python train.py --num_hidden_layers=17 --attn_scale=0.177 --bias="none" --lr_mult_down=2.0 --max_steps=11996
Each number is 500 + 40 x the weight over its row's rms, rounded and kept within 0 to 999. Layers, rows and columns count from 0. Numbers have three digits each. The size before them is the row's rms in percent of the matrix's.

# down: layer 13 MLP down (transposed), 256x96, rms 0.291, rows 0-45, columns 0-95
# gate: layer 13 MLP gate, 256x96, rms 0.238, rows 1-46, columns 0-95
# up: layer 13 MLP up, 256x96, rms 0.244, rows 1-46, columns 0-95
down0 095:495488514445548533459469431473565599569539503522512533491476465457523499485530532512477439560510508462513523530508474568568519544452433475489507492472517550577489477557469547483411496566519543457509511479521491499419531470424491499512495479538549512396504536494553482442543464467469467531
gate1 096:454540506435498480472480489477559574460477500556435479436521489440498575476419515405533550474450469516476496462512491470472431517521544518503440574462475501446527507504509525433490461456455478588528489468440510504471568503501563453510502514557566475506516525493521492482477586501559467481
up1 098:455479513532448492509489481469563542482440454501558563466475524601432475501523484560511495536532519576561524445570502524574499464479491547413549562494454506520506470482551529439522414501467491496504531546481525499484460507500516511473550533428500450520510504453478534538532481572439494430
down1 094:485448505478491490470541456516481451555530448482425498555452493540523528468475448450476526525505446463449537394512536485440479517446539483527477470482542477496494560516555476485370526509549571478530429513446405486473537519492454465536530493476462513527535440554461497497545476491557509487
gate2 096:546462498425512489519553510515495517494553510489539437529465508471474507547440576527435617511510504515515519553517496504602433478516498468513542452490550484473480553495535563528479549530499450561580425463472424484491557491503493531515485491486498488533490447500521505483514610519461519430
up2 100:536482492521548435436516536527530435548453490511530527524498474488485546462491516485496514475464453476480566463510565482458449531518545472456454402505524542563471556491616449510454538454455514433524484492505517497515459467476496523520464548499505431507546588490429502508469526424480439438
down2 097:552518511568484519552493440440444502540409556503467520508545578514430505526548485498466506538587507442525480511445406492507561500489531521507479506429490474499509481508488498488494458520504468473395451519500461489463541508471500516587513490510476488576503406535453491491458470535456563541
gate3 096:524483490544487488502581519469450482473488453476490484504429532495427537515534499533530474568436399469456521567581526523535477489454553555491475514420578567498513466492428474520455629449482527496520498579512511488476492496504455460533492475471493552502508484501547533453490528486534463515
up3 088:437536529403468516560459539504558447498488474538512547511472453489490519460511428491527520452482535550502503534455513518518528501516467394501475497544491484528460553559500556397537528512528587423511536475542492489473518503491525539476525479555515528503447491444527534547502475457481529622
down3 087:475488453389508463533490434505482541519542459466507456434515501541524427532491509569540454403503542457508552444529473482476464553450468461510531446468408529550496537478492492492525452446490450558530465450480533521571453557477525483442478479472485465539535462487420480527472472504516524505
gate4 105:571504539413527448470467478530479441588528470548495455603467449478497510570422542532555492495519417509483483495491439509489504478488506538437537463501510459422504518527475541586538473560543468483475523511507544491474495549503532469528533558543482537503468443527502512504533467408508530525
up4 096:500507454480440503537457485515490479543422504505479503445456606472436531475472474525508546506465472540569504465580481574583510511529470527492454521524441476488454484487474525551488454526582455520460441469470478471469535478551536439503445452530505533515510515489479528489589555456418545477
down4 097:532485500473532519503510496473492547519457562508499527554437473463550541533467491444474457505567509437526391540506465483505512507546406529535521462546531455520523519472487493376426561493465518432512483443500457484535432481503475504536489532469498555562511407513486523522502544443543521476
gate5 097:546530481506469539476499553475467479556558525535553496567503473562525442532469499497553485520518465547428486551487472437489529479478486544573502420447537504436448430507507539475538434471485539378499446418472500529480443528492511534524470546489507436464528526520439515519475471461476459532
up5 095:517454455449434504531567490509471505504488520557517516445498466441503473490512547490489434489479504501572527535497506554439538418491489526475505468470470487584535513486501537545482551503479455454439519535580549486558532558427504509520511450567560521521489560537545409497549515579563476471
down5 100:511492503511472409446494587481477468472493495594468500528529492492523486498530480474529512513445503578556515500460528509495499553527481562437541485545547512511516485438447380475455568506446549423519508512572493473531585494567560540486463466465560506532565493511519465469506497497465473502
gate6 099:532497454501536496504499561570486476502501497474502438529451439549426492480473602571495542531510491493440476541481557517454487474418511540523530465491574511504506527460450459503500468490475510521443531483501477483440521448543545459501495580458454461569473445523500430419568483494579468491
up6 095:478500535473504541505444505494490501434592508522436560521459492463504507496526496463588481517464499543436429496603473537517551526488494474446486527527531563484521506643510450547503518510482490502562476497448485533484450500478503399540509486561462465523481518475434498557503507478560478472
down6 098:535448445529508475427478526530549498531536494512452501529458566516449529476447523463488492463411467511536579567477489503520483450554434466467485513562545507494524503468546443467513564513468482484534528546537431490469511545578488508550541456524472500398413514544496491485585458483517484467
gate7 089:528441574545470484588511522532551496499499443562485476480485516504545413506462470488487492516441548489459483567502468479527446498497523581494540489486484433507464468461513450492562527486492547525474520476468531525455460478502492541526540374514478397460554498491446462502545479567472563462
up7 094:508500518536465543546483438517488499462533467461426465466522537500514531538521523502486595518535535519523501419479501492524443483513420516509513523508428473560417535496462579493434522462518622515469550507494541476454537492416547523484488520512470530442431521484452579446506504465501462503
down7 094:497456520461489544547540525450494464481484456558562525569483450460470493552533508455527516499467519534425531567473535436486567471484526521552494535527539488492483466518488526544527483512554470478522470539584474485512506595450500500449505557491408451566485506523614477528456482563481477445
gate8 103:474495483513467559473409488478477511479571532511446481499471478488528525511494510409495478554544442490447480513441513478504510474536549497604504460505462458538451433481512453509518506546548440506580535527503592514547464529558510483496474508491452474541488511540467484541565537535534565389
up8 102:477514517561502544537520482480454501582527501520551490508512492472450452429492590493552427480499512521528466457517492472522590552516517540483499562512466468564485448440545514514428561489475527479514507521516407547529536445456510471438570474506552575558513512486460459540461537452532521544
down8 099:603561474501552479515568506547525462540482485487513468495441563425523502446495539508469499523459504426523534516469509513511493573446448555527508492525509470457542461518488470485496511435469561532466486505523501473471453582515511474493521543565511529508449573595530494545516489424577547568
gate9 093:477533560439551473449509548538477462454518486428512479552414499490496548534531562477477519455530472489472511483475445457549507548518443410488508567575522519528463504486467449607524445527505556457477535532477472572560517547470487505488531539487487429500450476514496519553486501539524476574
up9 105:511494410521498504544511506531538512558555538554519486479487568561417397545490450477564483444533516476516441489511535519513417509529501416539569535436459546493465504540445563487490505517441462471495494489503513513472535478529508535542548463490456514454496482485541456563461566487492508420
down9 109:438490479468452530500552484476446558498484467460511515510563584491535532488465492452520538535495548404539464465538490466675510499512574487527424496471526524454498486467519563487461497473516520554527463506473491525492492506451487420529468468421508508523461538482477535432492528484494531511
gate10 099:373447465473544497489477507434460508445535468493523472605489482519458512547516501491486560495489491473540533510515491440525458510501475447433476552489452457503535545510540476487531525504505491506552556517534478493498539488542524582412589485453491534530581408536508421506480492468466511501
up10 100:471506495475500583505534474420562476560427442505528547472489465553421490553450548488444478469478565519481542465483516452468501439491484456571501564544589492497490563463557461475497424538485524433468474464486520503456515465483462500509503544505541540488452449524517517489519461427450549527
down10 099:480443518591441478450536504578546501500452534511589582484502573527477459468488518523448495498440522562488460563481442534502545408455492505556489497478512570470543493506425503487526553488452530489471502514480478488439417512468449567459521507491500509483472497479483557561490535471500548544
gate11 102:561555552471532457493481538489502429570457489496458534523493467470495554462509501447490524559487484559482537486479517489568480526477533565475415578476476539521622502476499467491463497531448506489367535499505554469518518469495561482435517479454464495492597558488499490491523531522510494486
up11 095:436442582466491459540452453538564510488507509519555477465462445517476488480428498442481574446460479505480504467484510514522470512549493571408485511510520523542523495457465498418497536457487484466457494492545462509467516415420526532533432424568456509510509528468581507519537524473526478441
down11 095:506447490486523485449558486491466530464490551516496537529478439485497453540410517469495452447499499439505508534480486477566555513483405490460521468554473520423496510482541501522443459565483399480549528496488553522522592573511515511600505427502524497510469466544470488528482452488547569519
gate12 097:554489524505526483466503487554467488467508495529465449501523529546491472515439537518529568487523472450429544563557508524525454611519491488555496525483467470528505554486553588455458457548547581524492463479447467433552595540544529478511459466488577459501496528545517548515496461494511436463
up12 097:487510499520507492492523476518504511561513455401544529475529569491492532537434529517419520535512468451541502566502561524487449470481484531464486439479493484565497558513475515481483525497501541444588543510458565487539472522476490503466553388469526531429576449514391554491512451492503509523
down12 100:442571469476557511483491474470503535501498452449409449516500497549525511496528525439504530462456521483526566463499473517434465597586560531534544537462418485522538471519494560523498569461517452529493407521468529519595459525553483485498517491478499520464553455506523519527467531464523431492
gate13 101:519513497507539454494491469500511499461515514496473456532483493525580566482526480518546417486527503515510483473525503581507452521455485505457610505482608490458508509482543510479569463562474467511472585524482522497563470533510483523410529526371441568503511502560521470472486484554491454474
up13 104:488517548549520518564473448488491535404511488487527543482507505515490601447542483508498449555527531521464511501562495477501435542508503480458542482465445524496528459506468498475473517501525522466395467459518452471574522387486520449453520577469466514498520477444490528511540480491481629521
down13 100:553518445475486490533529494562520514559501523573491463418501560479449546534542493515457517587457499524591482504619486459492454453478521504437484527484488470485485498479470473513584540553520455448535499518497522473473458514534414531557491573546554492455499458441511463487513462494482556474
gate14 104:423477514404461444457489435465545520541476465527504472485615502459498466486489492529485473506493479483520478573496516449533474456518455437486567502489396451449507520493462486463472444510517488444500486554574496545468496517507495463509519443513476573567498527499523465576519470495450515591
up14 104:542533515530429455491492487479492519492484495480512460489525561581587477524540565538506540450440500435552518432516557469494504518529432450521534459390501493519503475536532544517559498569498487463560443451421509530539517542500533477472521509536526516497564481446497540603493553490523531504
down14 104:407489438569510506492481523543449493516514532527465468529480506472555480534512525452459522550527420541510505501489500454521489512415553465461526463495484467462394530603508484465446507490470535479397518474478488501551581554483552424458513509507487458445559462488530534490554484464481501502
gate15 102:456452518445472475490456481603494557487506456522500521526516472495497542443508551500449512496455462504477496475592483534529436617475475501460558537560562459417483534432493509494505519577462516537483502547481500534494543484538528467456549483547499514467522491488474487600499539548554535557
up15 102:478507473447480543482524505488519464532509479472428515492498502523483492464417475539474520500487540498426471528474490499440476545539508491466479456584526430482519463475548455545363485465495499473570466442433483528511466553546520475455493495583514515458436423480474525492460517461492433413
down15 103:537474495603551488438486579463463465526419526531503524472501532563475564480572568563486473520526536535450504512456452528516490499509493518507537449499498471413518483488484488490559430537490515577566448422464488492520436496503529455491550467560528453546442503502522475469452495542498465454
gate16 106:452470536531445488462448522531486475553566516528476473501490517529558561456520476540633491446531528499554525461506490498502464565478540502502517511490453442466470527512491457449493490564550477511488529475496452505495475530500574480415491479493463640438538453428482535490487522526481532555
up16 103:457543442464500534521542485528537460488546485531497502507479425503548523527522563565489546490471534450563533558473573502488544500483469537471490427455547524432565502459532466479499498458477439502514515422547473557569454520418463507496509465438453541471477512498469561527441534540508453416
down16 102:514448458386468516512448448455494493493527508499505513497487536606484456537507477555522531486554563469485480510561411496573554516513502505490550443433478477502488455479474483462566478510415497528490551540542491517516476547535528479582537497468435458514488475525541517465437493512548587522
gate17 093:493501516479479554494492485472509507489566530500519516546422470449451483515434494474560537517408539534441472588466510560548516480507505499501517534500477572515506544513515451480453518475481470468495457501442461508535530556506440550561491475484489409588475422439456503416450447506518502433
up17 097:482519475519482535521508556556462480448498554526437533492491520463483419426519523513539473459477502427549451486531505468432538535487524449525529486509464522533512501475511443496404547452474435474492479609421561540510526547536438553537446502521468569464502488471519485499503516580515566513
down17 103:474535471642499513476521594431552518489468474586466514473526518439565503484478484540439463491563506467511476516485463478542516444511475483538463545518492407503451496496494534583540494490489565515548545498563532525512483502491520485440433490498504471409478515485511542542484500488426531514
gate18 104:583490494466512488505469544554495481455556505476499460490499478508505487524478504571524413456477439557561538465576451502545485533507451443510552574437513505502525536502504455515508478484525505429422534499459477487508454552505553460441533472481388493532486447537498546488427561512536510432
up18 106:449549532509498552501469523423555520539536513548543510404518487540430546532461531507472515566562484528461547515510520545532451530458492485537544473488454550483472468379548536550493541555439464460447459492530509545492551499593467504493474501529525470474503494506541460484527501506500551590
down18 103:591485560498453481468498562462472491532487559473509537566443533447559509505494455497487536533503525528503467551544574514446478463557562533492525563486555460535511547468464456481538489560463470525483542450550512490471461487533506477483554559510448494454451573521479536624532526470492545476
gate19 107:523438474491500469533480475517550441432526488531558476450446455526486468488497517469459496544512494467529528488510385440538519500473532563520473501486535516595471451455494434493549489434422508474583566475489504506534572552464541453519439467449490497532502545471499508432469544511483454440
up19 098:480437508532465540519496454499483490488526509502495535505446383505527529514457551540509474559517582487535478483454552479526529619509513442534522428557479440521475521545532482565508494546472497534476510452551508469474486557544452522567488461499562449521510413589525525535552516471499509504
down19 096:472536495587390508461535482464496561494453590447481477504566466580475500506478531518536473433520579482480488515493467524527575486450505545469493545474503493517570455517516467478561448456474472506596492489440539534524478538485471486491508435535513498497492534523511437546512473538527418547
gate20 100:495533527503426536475438490529485506502589515498456538533450481539523510500503515446564472446426526491524541469545519515433488533521510516483585519466536509409450443521528473481466525454428496488449589465444473450477517484452512521587532574512505456512438537504469543568450538510483472494
up20 095:464454490507523483504522362489560553494432473505503512481409466518480473495535523513540452535550498516517453507447546484482473498459504573511474528473546496490441498539517500514461565454531528494457560542534560450488430497419509529526575485538447553482423508513488555582517528536461489491
down20 094:557497423445552520552416525494506493467447489588476491455465463516514528513522566519486486536556489519497517438500399473524535515556455548509501462516449485487470467452557537495507466476405433502487482543496501462532405432534511521484436570528563491470509528513489537512470468487553519457
gate21 098:580577524503520522508466516393433517452512535541468497552488549496514501522474476561461450474436537516503479424546480552478469466439534464481526533514546502497472512484402477437435546532547562511535453481534493538452492541514521500571457513468523449532556498513528584475492533450503453500
up21 099:445464462435528524574479458488577475568470532542545449505507468553541567466516456501572556501520480506533521469562485545496555524569487498460516562455456448548532492491532518532558454540543581542442486530544543481578506507543438516533458518560582513507499486526542519504515476523520511476
down21 101:519513500402505526472540533544522537522490538530519522462531575510427487543529538444509487544517501522502529522517552466527448539492487473461505432514535551523508519493565498396530527441511397490570461434500524556481463536517517508492590529496489511530507563526427518503513563468505589449
gate22 091:440431478472499510448476431528444526558484550508528480480538504486501587499512453418444433509397512522473450478506549427514530467507471466471476509535439528469536503537532452487504405540529497461472517578490454568507520539551455566443482519460479541487514542480496488501538512447538541504
up22 102:517488481484421441531491497509448520456563477461528473509526530552519554588400588553486532540498474517480535455525410463538520469469470458475445546489461498492516564541469466487486533525501446526541495543518541507425484497498489558490521534489470501442486501498497532452471486364455534528
down22 101:506542491480469556463461481541480502491541420527521497498535407573524587490516497510539474557546493552465407520477548518505522488455575474441593523543492565512492547500418518488561476540474504470435505544483518481565467451493484530503462551510486516534546505488479509433448493442445512462
gate23 107:515477535479508587534517538451454528493550501468543469512560535515579515503540436510535450536441574528550456470447502445532458486510535439546475496531392478536497497423482515505470535497504577518456443489471448478490538517555523493460432531491586493532519503547455467481555552505545530520
up23 097:425513490561479522514470529526526558441526544501541546538496482488509465478500531505447524513519408471560467517537454499496483514473506491492476446499414443513547491530469539455491510548490406415467484476477511489456558475449447537523551453473517559434465474420532531582541553492468460568
down23 095:467532517457518501492424569521536496501500491519524455497541525547528522432477527489519503497538518418519554495434497537562464528565435483568479446487549502491483451494499527486392470445477476491458474482474503445458465457554487433528504465568576507519475566454568457544560478456460511559
gate24 102:500559458416449503475506479560473441403599448469440489460526531483475501521521480545516557449475456535438508541549461407493496498494480473562517577486539462498458562491441534509454464514462525532455474470490559436515473506475548541492511499534550512499536496482538456462491482465554497433
up24 099:427513490447492510570537595461468488507499474539506456415548497455500534475571531505488534484530529474466481474460412461567505549538569499508514481547551517613541486545543511561497546522485474507501568483546497557549485518498537494496476484573443491540468555491468519495504451517463460431
down24 104:524520508589480527475455483493422511407486596517490459529460482498468569513505482453459478546463567524469507453435517529400496430527546492562509512470493494574594499511505469479555528509462527486517530438461493553468559499525459466469525542488470474502430446521511555524492447502513479526
gate25 098:522507510520548547563487457514485497497523525481444475510518436410478499491484533560471534549508458500504507495488557483496495493520482540509491537470534441516592526498497464489555462486465462534561582543546524556517515477445467546470409422483493443518413542488433484499508585600513443509
up25 098:494518523539509495529529458488449479502472507496474455480518445480477498563521510511459492468488439464475533473554469525542450503524399495529554548478520578438460528515460553412442506458511517517458476532519431417442404457514527441507495511521396443519561504515483484479547541523493481572
down25 095:521513508485455504531519488471488467415468504476444477545401519473509511434491510532572482468450545453480495511531506447524525508550525528504483407483488535469478418486533408452606525538513433500528519478524579570468493498476526514516461564478505526465458506433554437485518517459522498437
gate26 095:464403496509539533516474524532441510528509517497491479472462520391509501512492447530515459413460522528419443558473490565479542519411554523511467487489480493504532439526535468471467512504547516542450500463534584412499509537465516500515522461514548493510443554506445473599530541475453491520
up26 096:471443595514511525512566578502498577466456536525484522485529446475519517502445496503436431527489583483476505515446521510512494475435465521486463485491488497557466539534546476547425515526499516437469463523513438437515396564534534484537432531539458457514462502423484446523507479518473512551
down26 091:477503505529443453485536505451491451406441504562451540575492499461558533538463458594525506526396480404592515490502515533508541545547532466490531462496549452475545546512462597470495488466464516497485471497441538503551569492468514485520496492495522427487506490479484480510502514442527468516
gate27 094:484466475463469462474528468502451587469548530577474526473472519524634500530482529527494552539531449493546464498490507527493404444492490510561518514545512540493485522497541463462527475513588414516507485483474398459442455567469481456515467503499462508477473509481451534477470443470476430505
up27 107:473502546469541454512465463504486486485456564440566498459490483458462548476425531525483519515569493506486464547511505449524484551447527520495499509501361472558558469503501512553535510560495548440491500497538469518521513518495552520473512425426451415451508513543565492443461439559517535536
down27 102:516493545560543437510578502436498487494457565540495504511534548492512424531476501494542465493570464483443516507482449545424458500489467540450474517523496469520540431452523528487506579409520487586522458575487430481480544479555529513562528475524546481552516506479534560474439494462541505456
gate28 096:567471530524533497533441435478488497519551454469522580543552580453500532527485571517541522523472539448559480451529477458557482508471552571495561511495468425523485482519447541525524492548450469513495504514520518479465597584525521538520480470524532515479592464523511470469497443466530583499
up28 095:552550388571480525487505432461440417507473544524537517441494437555445522496495449487421549480522488523514481511531444490513487432451445473496508482430494557522487510589487473529499506501537503504518429452527537479506527451572449483485489553515501493495471496590474532463571493523501527465
down28 095:476576484451443424564492562504449488490532480476466450533541473525486491476468479534508499494507473439438479589462499508496468535527469584537498508566485487490562524548508509551583526472585489523542501467529438495411493477468471482542530517502562520460497545580459473470494479592500457481
gate29 093:488419514451536527442487478457515514591558519522534509512529426526500489585453444558563516511515541538456548484522485462468495557502530505613522521435512523464475549505546490484591506555526484452495516459551454505448517507542542526524529500549545570480562526422493469520512496480498537522
up29 101:530572531557457488534461480491384582529504458539541443493563481490519483516512432463521485495522465462475498442452519626525458496536448487496485558555514567496491522504528448470474429453478502499483531490483471498526472553493467454509474491557508471481461562451418558437499501461471492492
down29 098:512514499534518432467513556536463514514523461499507532492551501499505509482523448488569430506486459432537482549496475538543436532507480480500476583527463531476504426484494433563433491453545509511527401521460476484438553483498430430535477535591456434433548486470422532523484526466482499500
gate30 098:471543505421505498485443492466493470484556556461508478471520509434511517581479465506454490551464548501468511549488489432474509512414553468491482481473508487467488534533461417473426515519474432419491561546490511525509481531512567530489528517490489574544455393451464478446504446568552488528
up30 103:426461564499500549571549468493518480496493505535531520568442449471550500552478488421477474459493510460533506523469545493520464494427463462524548468548474497448515501506460399512552525479458444501467462527548549542467531505395429466481489531553504553489549570477554537512499545552526465512
down30 098:513426523533473517422504463561503489541522482487455472526501512515486486568547498440533455435460502495462526524451542566583485469519517555475483462487535551459491491500496513533536509494554427524496510515526436528539494411504583425528516501532508547516520522582443559511598484538547492432
gate31 095:453488562547504441461487481505545492492509454436440487502440519493533531464528480464468497457486440504574527441472476471537491462514470466498413434402519545522526413452534515535513545507533529530488515492496460486513525467499575516511549546489374535540518534480462498422475544546495552522
up31 100:510495465501504571505532484524493464508489517525514470416475487554466491486459484533506488506550554570514436473472497525578540498538489636540552426450514517520515478517432467489506493496528517511512519553525537546474521557432500501505529421567500558375561499457539540490512476504466475548
down31 093:453471505576470482441486464415571516545520494485458510386463458520519458517536537505501480559473474508509557453503569529492502520476459511520496514460481513551445463451449512547506509503434526590510543468526521510533526434524561583573479510511481472448534537550530576539505430493486501517
gate32 111:511440561487406514456519484507441464459596476558419520461507474470438555494487508528483480508450516477453527454435502452552468472501458546503519502454568547493481475477472505500473491519486540499552498458475455566464552504459510470526511443477426502549619535527580472526540498484513464493
up32 102:520475565499490519473508489575452512431544493518449464560556505470465602408493506530460569483456548494529549570467460457578451434516478512492476528512517499541472466428465462541494495471476496534544451472540441525465512539515498521498455555515469497562545514539539431543548518455514469458
down32 107:484455549396520544536474472560415497483551494484533468507469453509492503635507521444452528499413489517489460429455500491415534509494494475519501481478477527456464467605459567514497490433470490456515486430454456548467524480494463502577534502478514516511524504518550521489504490498481453526
gate33 101:453519504489502477487511453437518505488543460461563417505546489501492585495447500504541483457550542582545551545528557537480485495490472497463531478543461426429452534518517577513526543489582533485489492526564485415420507543559526564502515522519557512477550510559496506553501527440473503532
up33 097:522498439519556419485532512479598477533475511505515488532489430542416515519489502528471526528518500559519465424471477489461474481477467548510440529461528496485455495466471477526393471508530485462501511521408494453410576527456516417462548474485514570512556459487567475492469498451460480495
down33 092:550551474508511544510496532510519473501486527536484455551531443481511464521505504483466485513478524483474537551415437417612511571523452532543527536493544572492491565521480496493498472507533523508515578490502549495428405549440470498481489527497477467503514374474525479470555428513516499440
gate34 106:554483498484598510447461533537464542554566442474501476537530502492459549501563540490554474509478540459482517487483487533461472502557497433435458487512514437438503525471495401499555456493547494529506589468593530503561427521490471436535489435569525542475516478494486461481532518504542515477
up34 110:469514531516535549551459468538520525531458589479370466466506464451517552472481504426481493515463578519478489512504578481463470472495494502535559459550531504444452452509440524486512528528519492546484576495481488484541424490474475488518430539475571523536509460523451437506570418516490492522
down34 105:430492532514471530579440525489491502493436458530620464504510587504486479493575512517471502458457425500521576561516439498423529473496486458512490484551482552445457466511516432535512424460535491444532461501497474494456454507478522487478535552516454548521462538445489560519560517525538520490
gate35 106:503418517455492477532512581497511506504536534538505572516555479517497552478550486463577508535508562495555488528488467506530532444436600503527443489410485456437484500496499559492504455471511498578487496452503575476495503516525487500457475532505554553481589526514566427528432523504449500448
up35 097:472546543529539551504498494483533464539495456510547538502497389491483507473553382499495514472490516493490533524494475459486464428589532450528433558572495523525499482484521493550497488483438541451488447467539521498513508571554524531425539520505453486475436501425545508548534464561501544571
down35 099:481573503489538527477452459482513510538511574502440506505555562536536526534482515437472522547485537552518511563478572421625470544524465469495491510491521544519584483505511527508518523477453469485504476525495499505475457400472474451516550481481423478545439612471525512491481495506509431491
gate36 102:513500503443516529505456425569431530479559491515466450553454495509591476515498529475484505507575500556459487514525402509471454466553470462459526479451530472491533499418563476531556456496482456491458521453439504494490498473505479536502528488479490446447492505576433530412500501442542418505
up36 112:478518507464488483499517514505555494496537485575439526561495513547414505525431519491483553484582478460467530485464517485479570545507499516529554462525522556504488513405543492540497513456591460405472510514473539506494441509513461543534528470473573517466467526544439521478512509525362515488
down36 115:572498476414501529542515474475520499503459535549528534598495551467469491512474472511477452451519513500511460479498488472593478513519481530404386500546553531515488563406492541469571485525534494497507544476500410531461505550495515471514475494459513507532488526574507526444484486578474524443
gate37 098:504511551461521444502477505517487524546481479570576533456503509480533521480467545464553523493536538576407529492450476542555591568468467516495508578428436489460508568527528574470509483509571445528528610531434458497470515516477546494496493510460503501519530516456475523494525467520434516512
up37 098:563526541511449534444498407483451436504476567438497469546442584535500477522434548526489583557446483502563541508463503462494498473510534478532450516518475472523500500453427470472486508462492541465515497448557573426517490463517496505544532539526420511496522474428497530517451552536542462479
down37 096:468549521448524501523417480459516436515473557462510451451506529486478502421404511476490505539585456526512465513493459514541425572520570557494513493481500478504580517471450470458462490514533541446531538396465482486508485523582523452511509475508508429528484543449525480462500460427509503527
gate38 102:476513579484506541483507498553428506502503460543533585425443523457498532479462478462537516540563504500479493508492512566451492496525472503506518500491475458578498513543564548609553564481493574517527545557527492456373521535468501448469472447524492500476489499538449498510470525538454563486
up38 091:593474520510581487453520519452533459486485479580493579461474518451447488430493517510505458491533542486528540491516469524459570506422516473472471485578497509496454515514519509521512526434509433504605535488466527466439511485507491568505507455484459511524541418493427543536479573475435517533
down38 090:523467449580426529481516495540533463507515525532504475449496498534489549562503424554538480468500518448450525511484421446429517495482512505570433524498523497458509544473508432503493534593563486475579483480447487510553506459510553477500487590448478502538502439445472532491447518421492455475
gate39 097:453481551490512519497451510476555496589584519465482521522434536442573470472518516463409549452479537441499496581528457429525525552504504503496531501404474493482511491463442564486513532592491417517488477461519510490464430525493538507490544462548522470503495487453437516479539507464525466458
up39 103:441414405498529513498431510522559494516497545523518487491489546602465544432507380478526539585536555493516564411501515478553525566483443445502482519536459509513500500491567505484538477543503519519505499425506490477526512497527436467463464453459497500508481563467546482551505509505511484511
down39 104:453457582511540526556484520530541475501520498543449508443517556507510514471540539533467493446472548511544444544463507497507497521487415512438450516554486469547506459470574451500584535516416433498541516387484468527524461511570501501451496466531522529498541469488498545494531534513446440424
gate40 098:514503477481598540505522401523510472539512512456513504497460522415500565501485513483479532484513485577448473523513515490445478573502579548525531460557505544499475488481503500533549500436547467490507443475465475538479516539522456529444626436457503534585534478492465456471549506439461480463
up40 091:549473571495510463504461514491502491436515524509501417459541555495504505526487454530378466535581517519505611544554464502545498523497459489426474532494483514494465520520474407495506526550576534552450514442516499524454476503482527493560465507467514460451540512493449499538414552483496522446
down40 090:524525489400470481543481527414508545535409493499473527493484544510429446418478540474470507453488436487473507523542466486518535407517483550499511461517442518488464438470526506484415494435541494478505467442492442478529487491519526469478497441492471596567467534513509480460546557462539500556
gate41 099:501516494477544443587488492483540447496579429597502456467507513518589482543437580453529479461551485462474540473487563467515547501510466523534551472485457531484571514472484474498511534558514473484540539521406481481481477578495555554493454461508486503584452486475468524486464533474554488512
up41 107:497561510549529531480500551502548514501445501462418454505538467400489502521430430525531496539502476470517513507568491491511508470555538576475523543523471485515515371558484501492496427456501605512467559487551432536509515590528511536480516461495500470437562520519513483524520504510478522519
down41 109:454474495532539505421509501474482531488488500463449583470485488467567439492477503496406454519566515506483494519497434467439487500434528481529491510498461543577510508501436543529508521496460497500501491422494490500472504477522463467472454522605506425420531519431412458452542557425469488502
gate42 097:547473492520534562476486527515524465498500483502539508450510553468527433495436402479525447430457552536461546532575431520565469471439502483530517445518502556501521576494503486453465466457456484442451495499493529518500523571515506554509499509514500480511492450488431573470501452426503408570
up42 105:408591460507451507468454451493447435487500552440501492541528538487464474426491461476482511524477434480519494569523542440486543533539511492559488488569487446460493443557483480526453557478507487500448519449451474467520506484484445487472513537520463451469537456500583568425485490537443546460
down42 110:503536539463440562504500486465504482427444512556496456495530537497514532490515473511492462497521447480446489442503557472527533521509512469609506590519564497437404465459480456475553554529537475424453412486467479465514529450539487437503520482483458574537512438462484458517525469531450478494
gate43 109:471568551494534468529468477551531522521580462475439386465487467499504473546575566547466489501491461531413548543537443482560446500551540507519494474460538515527515468543464515442512522508522526469531550429511467489477499529479546465551487482502508445525372499521459465510548481498486513458
up43 106:523466466556495494461413426537487565507520480512487511549456456499588435489451552484535525498433461450453486513500520502493545558457529512510516526525507413538469497453468515576506419507470386506476414510496467522502527503523484416521495479540516475437495493477549449446503487534450480467
down43 104:446399529446534574508432490549479548577530493491567504418487463538529487468483471537432453534558505546493431498520487515490506541462464442522513520498523475537537504556462478487537529514515554599496522491493523533485525464469494462434528459492539555460531433457484545512576447474533540517
gate44 095:489491525453490540537493510477511513503535490456509493515536548490506480506559520566495543501528509559484526435456454616495522498471427494458441528460507524561496511517513543502499426483503559405512512525438502456525530573551505456536416538515546506542537474531489532454589486510425545588
up44 094:460422460525483554516515394508480521513498496534577537466466461412517496488418545483477493503521539500462467517552538490525505491557553557559488475506484437460468533563440546515559533491493484468513539449548470434497577462555474472469513498542537483527457547462473537574449548482487553479
down44 098:451475502570462454544474533429503539493535494475511452527526480569482501569471453493504434474558547513526497582520501514667432491522527534463511457424484520545479526517531491526560474573486515538522470560478456520534494534539441501495477483509462476487500451474538442475506484504450554499
gate45 101:462568443485454481485458469529466479449468439499439522499444557454505493481572502550527558473553498535565532589467507498506534460465534466595492537384493530508461482469566492503541488480496548508594466515504477524456492530589488570509498487427478500492530474532500523519466509475483456475
up45 095:421516483516466522502511477516545511475515510508574542490497502448505519429495527542483543501464461477435483498524491461432535556465444514479545449563501491476459516537521391531489551472496504431450498423506426542469518579487444490478562531496422506444494552423564492499522502521493555566
down45 099:516484472430489522482429465501504540415467548485547512517425532523572510518479458515513452490482557428572515625521532491550474501454504473553481542454478437485507595549495507503490495538488504570576506491519505524563531530506493489477523483499468430564418482545474505524448525538521515480
gate46 101:479465462504509565543514486506469488525545530449508479468501512478439496529459460517449468520527511439534570490486495523502442542418538498533583525559470533430506461441476534445441453480409511471553504598433514474500522562485488565539479479507533526504528464494448557495509541452577452453
up46 096:530545436527532515499435552423489461488518519451546457536525473550462492447423487560448586465545534475501511463492434523483465391458503534526476487525470562527591479546518493477520509445567540481526484544461464464464561470502436496508535553552530465513555497489488558511470494492515537469